Weights of a small transformer language model: 40M parameters.
Each number is 128 + 24 x the weight over the matrix's rms, rounded and kept within 0 to 255. Layers, rows and columns count from 0. Numbers have three digits each.

# o: layer 11 attention output (transposed), 384x384, rms 0.0385, rows 205-269, columns 240-287
# v: layer 11 attention value, 384x384, rms 0.0425, rows 206-269, columns 240-287
# q: layer 11 attention query, 384x384, rms 0.0447, rows 256-319, columns 240-287
# k: layer 11 attention key, 384x384, rms 0.0447, rows 256-319, columns 240-287
o205:134115138128110151134096162170145109149141108164120100083127133156131123126112088122152121192130136106105129115112120158102124121116144143145172
v206:119156100149113091103098157104150120144154107151101138142116107112122100144099116114116124115149142126193104162151112147142117151134094156136152
o206:144153117172150170152089128124103116111111076164131146154125136093168122118137151117145133158174096094111074125139103149097142092152148107136060
v207:111141156110148140081149108133137124126129131160167124137138119086135122115092147130144126141101122128093133102139174110110164129140122074146123
o207:125118151139127146105117186129076130138122123072108139147095137149138118148138154183125156108118165151167148159121084148113134132106139166135108
v208:151122164119140110120152179108094141145141096143137126167112106093142094140136142104147144163156118147062112165148146119107106139115141181078163
o208:148154148105124125154090092159119138134153128132112106135121137164106128128127127123133126125113144061155119141103090125138175125129101108155139
v209:144128138130147101111123136150132090184111083124140137131188136113157142110115102112116173142138125124134125111123080098136132118132092051143120
o209:122149091133126124093097157140111127091171142152139117114131098131095115082147142159158080148118119130119146122147153127165130094123108155144167
v210:134166157141127083120154089113093161103126092163104108192132125087114148158108143141129115101122100135168108129151096161131122120129097172134116
o210:101157146138063130139103155147141083130178113119139114080096140122140120124138125139125148132164097151073140149106130139175105157110115131132167
v211:154115123147142130116114100093128128132102125127138101162095129105129132131087188130149104147132145087115111147135137136128154102133126107131148
o211:119127123112154109138112105140142126144135169145107148148149180143097113124130097095126133138133106178130146092092125088094128139161146127148092
v212:130139101131103111120141145149144145126168133139133141150144126136100100122120104136087122116160104096146123145172100122127135153143145114156129
o212:102106104111136137118113165126122093129103085132164167128135166111149150116124140111166118155138099164092139156121149130101132084130153122120137
v213:127145124118124136125086088104134156096158127122145149150158077103086113155078105131124112178158161176108117145106100087099110126138106150159128
o213:154118105183107146148157173154103149132119147144135157146130128122117151103145136106104149157120107097111132089192132132147128141117134094116098
v214:126090104166120134127107155128102133106131133133132097074129152153074125116117056086152148104119103125181153136137115128134113160144134153127145
o214:138110143117114141131145140121133130109083117129117127155092100074157128156109181143133125123154104124083108110126130170144183075155110071140154
v215:188153128123140177102139128143119110166183101144122115110094145109141150148170148140164117120120141127106126109116137145125105133111128123124167
o215:086118129141123108107141128124132154115084114154139144148167144150119080115125129142101140105124145116118103115100102128111162127140108110129134
v216:132144101168099133177082146110110144124133081105105162158118118121104116132137140133132109159176156125101157135136132165080151124123111127130116
o216:131127155114154108109168121157158134120143140100145102114143125115156129114111110132108121134128117129130132128135121121171126125156165167150125
v217:093138117130125093114164108169154131099144176145106159123127155158088134110135129122142127122128114151109149096168146114129144112144158165178118
o217:105156115174131165139125138078127126158141104121151137157121117102137127101138132150156128117081111093103133142115118134160138089104153123098118
v218:128104115131117109156122119113104111128145108154145133163139132138085131130127112140118123136155148131122120137124127152119120078113122128093144
o218:146149166130137139097134140122140156117120136093117170191103130119129112119140144140120117150143126132122130109141166123126152111139124137149138
v219:133136131150137164098116106124139129104124132152116125110157135163089052133100147108110106049137129118146120162132095121088114126136109126109142
o219:128151105144069152134123100122121151113086138110103100123112158123156165103204127144132132153147140149147134137140137082144110113092137169140103
v220:132152140139135111156076083101111161089128121171134095118148104078124129129112066115173144152152104170140090169151097083142151111146129095161110
o220:132096140156104183117153101166148131091136153138176175125110110131138149111125143152104146099096110122104095133093101130150153151109166151141165
v221:110142136129124086140122111079139144142091113088097162122167139128132131118142128130096127130161117107139153163155128117128170095165148126118095
o221:110074101116123128107118107150149124191127156171121153125107128099105116117101132093133170093105164167142168131134110158152109135108125112122145
v222:132113154113099095125102154111091095119094119123119139148157085119099159144093098139107108153165109150146123128148148139126097141106133131158145
o222:126135102158117149175128153163124138136136102151185142108159139126171107113146074125163145108134125138107116091084138128151121136118079127117067
v223:106101096128127116120120109123105121103108157100139162140101115121141150134125129130117128154123137144119152119159158103126156132164118081145130
o223:168155129101119153134121139106113147107166121140145119087146138126169159118122154135128078130166158090126118110113095127131097121135096097067131
v224:141158131116130117098094096150115149118122136087147114145111139153131130139122170117139111158111096118089124142095124105106132117123155125167151
o224:145110122081164146127140133108145085143159106131081159147157139145120093123135157127093132105117112112109148118121114148161120170135078138143118
v225:092121151118131134096115116117128118144096186101124111113124131142126149114105094165125134105114130104113122101119174126102135134140164123119130
o225:150126144176149105117117132134149082130122110122125142126088161124093119155151132103141130115093150132127157122092131110145137119138120113124068
v226:143141153137124110127134157124165142121130119111119134116092168135116126152153095126119112114086131143145108106158090164130125122111121112097106
o226:114151116126129171141083133152102135151116136118103119108159139125146133152107112127131135095162129127088115127131161129124131094151130128121144
v227:167126127138124165129094139115180083155151130127178147144137152113145102172157158080121140135145153124142135099087149162111103117127106120087151
o227:161137137106123108094122143102146139098098126127154097133115124147157143134106141127136090136114137134164132124167135103132121146086130150132142
v228:139125122125112180094140159150173115135132170150112168120123186105135119112147183139111120121108101102125117080170140138170140120117135144121146
o228:141181121135117094118116160126119130131105146133119073110120111133141117169144145124148157184152095154157121144144115119087120091141169129126090
v229:111122140113104143130156101097144132146116121130134120137114112101138163129114143167096084155126138132152150104138124187101145124101094184138123
o229:117093170114162128137162167160101091135111179134105130123142141100083101133141116072139189109123119136146114132126126108130092110128107122141149
v230:112136127133112145117095134122170141160111154106139088128161146147172141142115097129175122150144131179106131157153130119120149121130140132141128
o230:123126091152119131095151122127106103141157128115127151108118132124133097098157160116119153124142127121154125121116120151112113150144096149135121
v231:093151101155135136104160118121127143133123120122133145145122137158135093093148099131138141145136089165109124101126157128133104127136110092154108
o231:133105151124139122151114132096085132096140114141135133123150127120148162106156152145136113083138139108095103129190128123128122116099118153126151
v232:092099113107170169113133129104120164142168169125190161086153134159170139148122102162100161107128122093122105153162080126116113142116134117096150
o232:125147154102120128096158142109129086148126104126130126149120116133129125115100155104061101123087112158120159110132126112144131142134142110095175
v233:136110145137130135147149143117090175150109148110117153162125107139138137135112155155163132163102155108122167127152165164132141156114111125118098
o233:082118161110166068096114124105156085133114152128107111117138106135167142158123131108111165128148151141140100096097145124125126190139129088170133
v234:154121097133101125151152067123102168125131088120112108171184056143157162121137107106127141150188085132117080160111123083150119113106132088132128
o234:144128143121122124139162081149167101123097132133149139136116172140119107135128136144114100129134155138168149096177077165080103143142119152141135
v235:107153135102110126117159135124112142150117137103125164145163136142125096118111113121092115108128120173088111177124088134108125098139120118130134
o235:125148109142176103127121146110140122089168136113120096127143090110104148134155159085129131126116161112109198159155118153135110178096082130124142
v236:110121168135125136128114133121118120156112147146144089136125148146167157136120123139127137137085131131137158115146090129139148133158141145133115
o236:163123120145157118103113118129113127120114137133173092136132131082131109126125137129116137100122099130118082116127144133136102110144107143149126
v237:131135098153188120144120146108154136148094138088158101101135143125143129148128118119143145116137091132102128116108127107170139099160110125155123
o237:101133089122125109140152116094128149124093137118138154106112119160131131104085133129148123166109147144123142130122102116125118117089131176077154
v238:138116127128166136191116126091156158130105062109130113139099110150137147106153166138113148190107150122146172146137127135141162143094159134150095
o238:141129137130146117081138126113177122127135157114135099118113104137116074123135104129136158110135141112114129154151115120146119116137129130124124
v239:107124150091110131110125106150141086110130166138124110125137140165167153134137098092135129100105111065124073134143112119110106115171093148122147
o239:135155150128164179118148135081157140143127074124090117123108083133135120117081107145130113097133118147122097101137158168111132125140182143112132
v240:160192127156101124151123098101147140138153116138147158154064100113115092120107145132170065152150166162138128150144105096155125113144107084125153
o240:178114115097120164173137137150117113101091101099107143146121141138165151157150113147121165089154131103125123128115125153146120131131113166148126
v241:124105114137139123091123120137138093116153151127182119122119129118163124103107116096155116116142139106157124111116165114148117125100139110155116
o241:132135123171090124128128116125121152116151114113101124122144157092139097148110119129148127113134135102106134085125113178137176104093116146114121
v242:114143159153132152090146142116103119125130122142145153145154162130126095143152151101110115126103115122085166085120111134119116138142154123130091
o242:162135157095081105096090119137160134109123139139160123122133139145138132128134150128113113084124170117147111175148138107127136113139126108125130
v243:095157111126160111142142143117141114149134140141109157094154161129108126104140121089104188113156125164127097164083134097158156124157119146141130
o243:099120111127100136122116115105157146164095114153124180105110106125136109118102141104146113137142061132131114116126139145135143164108109091104112
v244:112091099143112107161104134141149135149147112110116167163093118148110117130122103127132108135127146163182140157146151103140162104136148117118141
o244:167145135123138090122129127132108137127144132142149134105122156133162139098135110092119096150178140108096170128112086122134126175101126118121139
v245:124140131152134125102118152124139113134088164109138097137147120187134133113121165177098144157101152112134152077111143088148140161109141088141100
o245:115136079129147128122133127114136155111136119112103160125110107113077092108151107177116112109146138123170107133103158124129122103116175151147134
v246:131127118143116138159102128095141118166181170123140140159122126156140117083150126126122163140178114126131150143135126114142060119122127132098119
o246:141119148144141127108093121145138163084108107154077121126111110126144149139116139137139127112121073131174128131142114117101138079151133153139107
v247:132087130155137132123112118134102151104174111110155092137116118105116097122142108142121116130132140073098115103123118139127108120138106099109122
o247:114112123137141117147131132095119122140104169136143131144151146126119155152138122147119129117162166175113150159126115149134133102136172099148122
v248:124106121142128128135095083099082151095163091146156149125106143136096143138130142133111147162125124092143103149161138144094125153138102096112125
o248:123118150140110150103112100147142078104113150157128091128127141149134137143154100134116129116137114118106144136140128117116124111125132130114146
v249:139146074149157139074182104144079091102134076170158101132146097104099136106127125134089107119169116069130135108176121092177155134094142152144125
o249:106139157125096116138131149133129145127113128143102113145119159120145108077147114100168148119123119151106083089145116119106129117126123179113132
v250:126124122127083135118136111092169131144128149104154143135149108094129129117126141124153091170168124143156076114102132124126155174087127144126139
o250:139132130175137114177090126149142143133153153141116092081152106151148111140096135146098117105127131114160151116124165145118160134121122128139120
v251:143134121144131124060132116124130110115117131136146141154163123116118145139126155145168128152148117124124112131131136111171118093126160154175093
o251:135080139099112114122111129124132129120105114102109143122089143151125097090146155134104123112123131114113167147111124120090125189104127127109127
v252:162155172110148153158083100098131130136125120166128132129143152113095144137120086071118168095124179161117137143127087133116132145122118132149108
o252:125165127151147158088144132140132137101126132132167126120122124140108123115130117148088140137131110142118099158172127139149103106140098137155121
v253:131123111097137106126160134131063181104138111127115134129121145147104137120123105082152134147118120111137092194115148122122105139163078117154110
o253:095154115134135112166160134089141088129142116136121114148139103138127129117143142113129159106142099122116157150133130108148137178116122138108131
v254:133136142111121136103151126140096111135125097164129106141081118119135116139154142095136129111094140118063102156124124131058132145159129127152126
o254:129143130117134170138149116143121153142141128136113132148135164132132133144163157166090109161163160115107120110129122112140132123138151136129116
v255:161137124095132113112165130155122062123119100170122144101111126151102112153115125093153135153141155134118147130118155157160125118126122131117133
o255:099149127143119133118135182144117201132097113125089091130141110176145134150166108139134156129132146122156094119124125129149134123134118132164102
q256:136085115127128115143112106121141136153147116091182108158115091115140122137131124121169126116111139116135186115129132127166095169177125132148126
k256:169084127135140141085103154106142135130110091103163137071157128168120119115114110124139100178140148099173128126136155184123124144160178158196099
q257:169143139093125122108102135099156165116165134137146155164147057122162101127141123097132162124152113106161144133141148142134130130123125157111163
k257:149173110119079143107093118107114125132167123121132158135090119160119095117130154141079144123126110119129150148156131130114144118127156145133167
q258:157114050105115136091117160079086126129164137103162121154125157124161111152107185138154109137151139108155107115135155103142133091121120144122137
k258:189100109130118194131072147107070142150122122167124138117112130131163127120105130162054083107140137149157075178179164113100145127145066119120129
q259:116144130118112131112112123166169152141123135121178128131146112111129108096128126131120119160119157131125124131126144123135139140126153101115106
k259:128142164135158132141130106084181123116173114099183134148161122079115122140133105136137142152103154143118142125110115109125120137137114108080139
q260:124134109116139150078161137082097156102133083162133110115132141098183139131123109160119084111117144130088144160107131119105150120081162121109114
k260:114129042113157087086173111068139145133087134146150099151125096145167093110124166139094088124065137140062184160060097107142150147144146134171149
q261:180111116063088125114118101125133184176154110110151133098137173109128121153112149137141152138127113109120146085172119127131130123118118132131114
k261:107113111099099171122093076128115117099145129136106170116042109124106116138108171130130144116180113179104190127154151120123136152129074144126116
q262:119096108119189162082156136135131107116135111100134158111129085101187115149134141131127144122097181133139108055096170123128108101135148117119094
k262:166077158108135181090135090106137114110190113107117180107143126113169105129135081164101142108102161113106134104124133150121132060137120076116073
q263:160113148132139141132193156105127107147154153144112135108133134118154100110170092134191094128113096110118080142105155129125162122109158163133122
k263:128125065099099170141133095102148133118146157130125115103130151142125109118166134144133145129142100107083097101113096127126145146133128107106176
q264:118107179087151121170098153152170091142167099155110158189090111087152075159117113130081180168162038179087124088092150127136115082112093121231140
k264:147065220129123151168121087182154170134186142163127148173054139188120100155193119143191172152096082180135089099110126083126136053155114114208159
q265:141112164108116137110117103121153134117120084160161086103122163119121156138107135107153100122131146111116098093148136124110152162117164125146115
k265:129112162128073130082140131149165181126122111085166087112112128142171149143120151125117152163127110113139105128121118117109155121152130096128095
q266:174155132115115124124129138124126128119131128103156129088125150096111149135131125162103141152106131068121147119142134172119102141088133114154121
k266:121141132159101088096137133135114131140132148080141140074122114092085109141128125132117187123175074105138162139124156145149109112088139112138111
q267:150160109124062101112121111124123130157120164142141110159140166121154165142171105132118091086087111130115107135114105180114151135126132164099105
k267:053137078118121110085115099104142133100121082103137139160140138120107096159167118084137138122166099107095132098103143148097140151161149109091142
q268:147113139145158078119130132100111098149137145088110155104130105174127101129143109106170140159107129140163137084103167136157102103112157137128091
k268:170106045160193088056111149114165105144117155121178164052182171138062137080122096082130153116121134105150091085127142141174150164113142151132143
q269:147139132096097112121125095127140099110137150135108156111118130131132147121108135119154102185135127133139093187112133145128134144088105131112108
k269:142101071152135100101124058106156137093173134108117138087131145133105163123135122062132109123139159152149109151138080139122123173120132180077127
q270:160114116156139135149136106115152135087133142136094125101146078052112138133135147131160127119114146096134147114144154119159121131144164095100123
k270:193074138145122055115093125131110128127073132119110158098101082094132179150119122164120141121131144100153144157109143090128080144132114134156127
q271:129151075149118124115151142113132101175150141112173122114164175135133110099124123130170161153116124114160142093147103155147125128144136161109064
k271:148126070096101119139157133121140145123148104169133130140162168124114159102141147116146103136156145152138150158119106162129120168126119174064112
q272:110121184119098151201141158142176185132113141118175163083152106169150113091145138132131137102106156146155154132145066154146119116096139157101067
k272:169183184118076188132117130149167092101143107106182145112166188117131195054128116151099138158128159165135132045126125153144144117126169116187083
q273:104139123146110143132146160090094149143141131165063136215109125108144107128112085121128142134134098118170152130108115122152131137091136123165185
k273:068124102140108147153169127129106127148092154155094186188071149112141163107102151154116122162081112138107135152114163123114123135128127132157178
q274:100116130113147147113135142122105100188121149109138101109186185173147136144163157115152159134168137113099178156136212104140154092122111158119098
k274:110135050123153118076130096079119117135091124159123091158095120120120098127136163120137088121131125107103155130130096092154098129106140153108125
q275:079085174148142108168106151101115131118151136136125135145143060159082126144134086114105102171162075098133133147108165099135139136126112114109112
k275:129128148177145106102061158095177126146164129170130122128134127209112126156134128163113132166112101084132098101105132061154112117120159179120137
q276:144128128131099092168126085110114116123131151113119143147155098122127129171136088086168145143173110116131194155117099109114140142155199116142142
k276:173108084172120100136104082148083124151102188189155174117144121130078138151111138121138110115115116159136195144098106117133175154114118137128152
q277:092133133114168080159179101177114164103099168133126148137126123093129156120117129133088134172102085164155136166148065072136108165124122114149092
k277:158138126096195093112152147129106106115108112141138155125156147112116132140113086112154111150087079173145131143135117105081136106175156131167096
q278:123148098097159142139103073139145116134099144092076143104124081123162088151140116101102123163097113190100191114075156146116104126125153107135189
k278:152107185093095158119161120164207142131097135061108166156149155116128109130148112112094163173096177162093130123123115101081141131128127114107154
q279:147098145052106099129085135119174102139128130119067134118123104155130132115136162107120137126162107117109141160124099154093147179102106123139133
k279:143131107133107096112090172088141145186125157112084106135111111116112121111112165139093120137155103137134157127125106125140089187133138123129112
q280:106073089124160124107110127143117093146098124126179141088125106144109119122142153183169126139096139111162103083131108138086122144078208133164146
k280:137107119156098122130132152127112129107148119121158164120142150103164112136140094104150153161144135098162131086148114138095145122110153119129146
q281:117185122100158169128155124138131086175111132128099136182092149080117101121141159129100148176167086107074141120140143153091137091191171103165156
k281:125103135116151182184129145143101123215114121144125110151077110105075116120151117112153110150164117073098120125119116129064088098145168132131146
q282:141158112117151153134155145123138080120083115151166135080143081153115148116132134125103100140149129101119093150134172162098142096121137175137113
k282:193208073099119137098180171120133092147126129125134117106121101134140135146145119121099098162140129116127128149191107115107111123105176160153135
q283:143098155130091158142060071141161125155147087121184088128164106112111096137109084166122122135158186126154169115188096133159131151119161129149170
k283:164136169175118112116108092133125118173153077118151139128127100097112135109135133134150127156105157115135182126162130150166148140102156190122128
q284:107117131122119106147096088132186170082155089132094132137143073149141130113134135208106103118088114171155138141101129177148148126138151104133105
k284:157122133153114105157100102086199089101131118143149165120151122104137139087131111149124138143078132144117092138125139131110100094157173109183101
q285:086127144149203132094114140118134157101161156109150149107093148131086114117108177099100118185122114147062146114107155118112135139106179132109101
k285:092114128122152148067075190103129193104131193095098140098126135142088132131072111132058123153156119164154090146074102106128155160151147124093148
q286:109158152116147131136171124119153130101098112123153097089128103105152131121114086137148142127124142104129098112148120096155178108143131118118151
k286:121138136116140121116112129122162128114116101127150130110124096097143145157129153129153115101158140098128141112150094091177156082121117119102158
q287:168138086099068192127121135115158175147150131131125100110174136122144177127140155147081156073103126115122158143126097087113120132142126140114152
k287:146151049157089176164139094093116196117116163135090105129144097153120141114159126137075152138095114129085154170149121142096105129113138115101168
q288:123084081146189109128157129112171116065107091117109096103103088131139167123098129154145070116128114140069117105057145162131138120187113157131139
k288:124126070097094116117138181123131167148121149116143102109163164176145117147155110165123074117110123100060087100107103165106150098173147106068079
q289:136136138145152112154141145150132111096129134142130142133143132107143128122083099098129123112113134140116129150116103133115116131144096185105119
k289:082133136096154135131116130116057165143141101117126142062138108177115172155107149065157117102104120137099107144155106134160110086085130114094109
q290:167115093129136148137126081139131082076125101116118125130098119138126139116106125145156120119086139118126103177119100127126103158171066126144169
k290:160111135135058114174159069143100109149108057139088087160140106126100130127114138121165103108150155137168088169152134163090089116108107142095107
q291:088113148127172105126090058116123140109142116101107132088112137131142138099119122155126118134133139139133104125157138168164146088162134167102160
k291:090101126136110049087075085123148066103108149125143127117170151104102090082111166144126128066145133055146085121140158137111109131120157141134170
q292:137135135087144070160153156107132143123101159106098076168104099128127100132129163144186173154133119120145154180105147076157084145129172103043158
k292:114076080100177101114117141110123147119128173124127108120130121147114119108085181114163170164170090134170137120100120130149140146114127142091181
q293:135124114133169130096154138129134092139181126105106123120148117174172176109182138132076107148142152123153138119083135160209105151131123163107165
k293:160112097139134117116105089088112083134191114142096083153149167120167089104168117107141102131148150081116098120186130149147078128150175147161109
q294:120093145179145155163120091136135146126134116110112088103131112061098135133128077119123110113102123139126155107171097131137065123185132137152150
k294:135070170191115141059174129182185141120135123141093134063161111107154102113187097120122144115122098121161127117106163124120112203107112175180084
q295:128153129111131059120093104105127149112151101117121140143087113219150141144146138090142082131076116117138142127121147147130117142122129101144116
k295:156123160106148068078089135140169169145117136092113117170177147154078145157138168089118099138149127145103119152174116134144161102141162122092136
q296:070068141145168079142102082127181109132129086145163104132152142177075150120123145135092094155101110171108178105132110088119134111149139121185150
k296:149105139130096126116117176142114100163156151175179081177169150156130135138130115139098134138093122116125086094128078092091126064134157123175091
q297:078088150140158145149173114130125184133164116126124121080158096122137122154093092130123160151154131137161126107160113123159129116153058086090083
k297:091138094146115116171182091154101144108150096174131126093154131128123122166085100103119163103123125072119145070137155122174148089082106110102097
q298:122115071178137100126126136130125124128098110110124113086125127159132145128136102114097136078136166137130113112130124130169090100132109143094148
k298:140100162136107118141186151205138080118170105112118074139123135136105180118129136117110131111155155159130100132127154103150132084086082159124123
q299:112105140123167114188052109139115175163135157156170126201076088116080105154141138128117151145148145111129150113134115103126104184094173143164098
k299:094100201112124119166112180137106192190148167153129113177068129174086174188146156112134139176173112132180118139119122120145159110100154115085134
q300:166115106139160137160123133099131113132160141092131123164107108108081147116165177119133117067112166133119138134120136111160077104176169143093140
k300:138061137134141135099095107121109074108116145095114182115094101114107146126153156126112144085191149124123070174157139127147109106162109120142127
q301:109104138132133137174120075094134110148092146056144112105125182129100143138111105125121179113164167125134155110114075127137075156177150120113197
k301:108087124137133087112162134162095039100122135135145151128103127081117152144119169095189116102154177080128178130136123123137147131056146122096161
q302:149099107140131141120092109130121141115120102128192149112151105133125124135145102152133101133137126126111153168123108163155100116145066140113138
k302:177112119139096136129146132169152133151172093105211139137142119200078138109181143114125091076134112136097141178127099141168128133113084205111151
q303:115143095120089132158205145180105120131095123136125149146178118131171124064145109144148120187120081112147134077093120144114167081087136126136159
k303:122188074091138177130169141133110112149073115145184179113177155125121136115139113162153118173051113072136123085098068165083085056122157095140134
q304:133096106134127123118086138132183110151156117134202121138096125135085132133132089136110141146093153129145125107134172124107125124145130153150071
k304:138134159066151112098131142104176120185169135118130081116142099171073104117149096108062126118134106157163117136185119149094111107124141151083067
q305:118095126193152113140131148129106125125140170088117146136136142137136151164169127165147142100145150071144110142123156153156141129146123120082137
k305:118119099178145096142131164146120063119142129116087154138109104079097133127123104144145120146170134062133130133142150120152147122111147138124137
q306:140166138114095135129135165163149136096123117125128119130168151158115133131114096091144118116155097124139066089152115138116115116075145166121121
k306:130174144161098148128167096148160122110166135146106140095123107115165147143107074139090127081127121081164093096107158149152118081091118118173077
q307:123093095167098113097135115143122162127092101105122122117119153092135145130098126137122126159116153138143118090165121116135138142136136099133120
k307:138090078114075126146143152143127111103137117101093134134088145117157152131124157110129137137154155132130138132140176136119145145143085151103128
q308:149116148134179123066078153083110086163111130152191118107099153172106110126127139127074121161141083118133077120128143141120142086111139067112097
k308:089158193142135145039065116109146131167100125129139111147187117129135137109149133119115118145172074105107125138165138106153127094123163104067133
q309:174117148118129139112112127122141137108094053153177120127140137128137119144134121120125145160115089116092153098155159120125166147131123109146086
k309:156152170100132164089130133141154148132115066132139119141126091144136159125121124121100111137135085156114127129131125126114155145125142117107095
q310:095124167109149125197169140117153104155125142117171142131132122163162085082135118109118121123149129129127160159118105114136068099137138110090143
k310:129150210105136153113163113106133114107148095160167109143142143148093107090142130110122113124111145119084146133112103138178116061108157132131127
q311:158142123125078154200111082111116169152129136135167118181127125087132104154121129140127151141087141136146129118149088108102141146136190144119162
k311:130143116101120165225080105110053127106125093141160177115091144109095123160109178115182170121125160119157129133144139156075146147143151119127164
q312:064086112060112124129152110151151099138076138108095183144086065094077161201100136134089166156144079153153127088132092122107139122125057091213167
k312:120073170060093136090191151148143129119127133120085184160016092133126146239137148135088120080101132144182108130124072071125114091143095110154154
q313:171118128106142126108110186115138137121147097165120123200110140073156119144094161150093167094125107130123133093106155101117136154128104131103116
k313:105112140122159162165095156112098157103103098132098128152145097120189115113111092141136153157109149128139133135109194143114146135157136104125099
q314:098113123119113142108184149147140157101151142134096054175134171125164122155141133096174169141095181086176129133124127129182147110118116115154093
k314:086090161073117174178106142089127156118144147107089094137135161073126152141108114093143160094107120090130090163134125187157114133166045112141065
q315:161131150166141063106076144085169095119143147124095158183126166188164123104130155124162149175159085111149152072086105108133157107155105141122125
k315:142131117156187114151054229100066127131163202121126162106129135187133125037050158113136130165153150084109131134096140132125110153155146166096168
q316:112193125197127200079121173187139065118122168142079151198115145130135120118115173095088188081164138073155127136112133138091163140141134098061185
k316:101173184132102217127115184168117093155119112077121100153106100137073154084116138136098162188157129126125103115106135119079143097122107127130125
q317:103123170118154172109142131074107064065177120130117157093202133192088123109139142098063131106153166101118063143106073085107047098149087112162128
k317:143120110118051117163159125063095141075175143144171083166100109130163153116163106067086148118123138149078113093175047075127121070072092118130064
q318:144116094117170058119118091093085122112157196105098112104127109110088141166143123117166120162160091092096112170093142119162122124156116108164200
k318:136045093160130053083115086100151176112145184114120128103097172072125117137131112122081118129135095087143099206103080092140096121144131157103179
q319:158087166108121124121111121149132111106167131153131125159101090120085149160116161079163125121092125132108111119118117106135113157152089121183125
k319:139105180124139147107126106107095166156112101127090189086085101131125109203091146112180126081111084128143106151143098163165128145179111118152092
v256:124200094117134123139129093103116091167111161135120143133150111147064144088070137163140169120100143072158104098122162110159133067108155126144107
o256:122108119104195206082136118087148193113153059142163137151036121112169134071191072061154204081157194072197149196124131101101110156133143173106110
v257:114121124166113172112121114048142103136070094078150149119219104120089138173134095191142136103127130099110180143074132150189029145098165147101160
o257:112091145098104165138199185147065085121122160084111084097118077085138077142142153124142065115196164110180174135189190182081123137158085113205185
v258:098085104164166151154099163154187141177156098114167147157169168142088141089057138089138122127091166180162086107094127093101164136169092179160173
o258:088150125187062142138124099184107113137165099125163139183140113106104137209170098080185107126123120115117154133120122160120128182100072145136162
v259:142135074118128113107140110115183144138116160123150104156144167080109142110102136098152144140108120094114108097147126084142110166096117067118105
o259:074114073165102151075155098149143142160095050110137149089130147128126185155171179174155109147105169076146127143122145078077129116146148240096113
v260:105125147126181187151095187108105109170142100091138171071117112126154164121140100128123180174103173162108110106082139128103126070075137162173154
o260:142146121161121091148164053073082098163058135098139166205123169113086118075120140136127145175127144113140176138115165125121180141106092150118157
v261:162132117165184148099089194137111079160150088130134079138136127130185192111224202139123171131112124098177127115154086160177154118128104088124110
o261:147124081103107142175098040156112083068028141098167141119169126159171100064094110098102228130158140121064117158118044137208112110097094150112148
v262:095132131156134128142079132160150124074161065110133129132115156134126032176086106115108173155138134158098166198139103064157149062110090156140124
o262:147121196151173163105023121192074187149079183105122135190136154145141128087100059068091126079099101120096159069162163176126163134117068117181069
v263:124168169136121115126097167119112088102051133059107084162086112098193112153060082102171119192129156099132091151082142060105104153114174108111132
o263:167164141204107185113159109125043148101073122092111098146089087156091151140062097130121154182130140158192071118150071103104202107077130177102139
v264:100136076177117118131155125156110132192141074154116137083165167103048139178092144102153103155120188142172121152086160180119225099133130123128174
o264:182118117135124089180105136142077153142058076166151093082141114102164143114090150118094115132132134159163162116078186120179147151101094133101088
v265:154131149066123097137116156101122171177108089106182128153174059094095052149140012115128145115131117142154173180105049130081125148184136136111087
o265:134108109193170241078152074101122120121148098129094121119207106133150141080166134175080138117167157120110121087112183125191064124178114120104132
v266:214115087124172094137106149095084111159185160149151131179133140090095109164158047148185156116160101121206067105128145121127082102170117130118096
o266:080085159141223097174204106182166110153121144196108219114088166177086109067144117134130090087076130090060162148124163103098167112131140135077100
v267:160117173117096111108142154123156111103183111185132122131149088125097125147097118133170095171166106164129098169106175095162189120104075219163143
o267:110114210101133102126110142165088156110086207097117138107189119110073112111105073194129067183116135139078107093111219111165168102145161147099159
v268:140159099117116148149140111182086185137171161146137177147128180165177005154158107195095085149157173060086130065136131130028185145121123160117118
o268:108072162079146124136152162188128093150109101184082111080121083208071192118122158114160134102183101159191092044127170119162125154111176074098124
v269:089114080131085139086208149088110093187160150058152134141204136216135096143087125117152150137111088103177139092172144099058168132167097160112156
o269:136164132127096084132103069113105121179115147096064191044101213061126106097063107124111139122161133164160125063110179177150093142094071133109080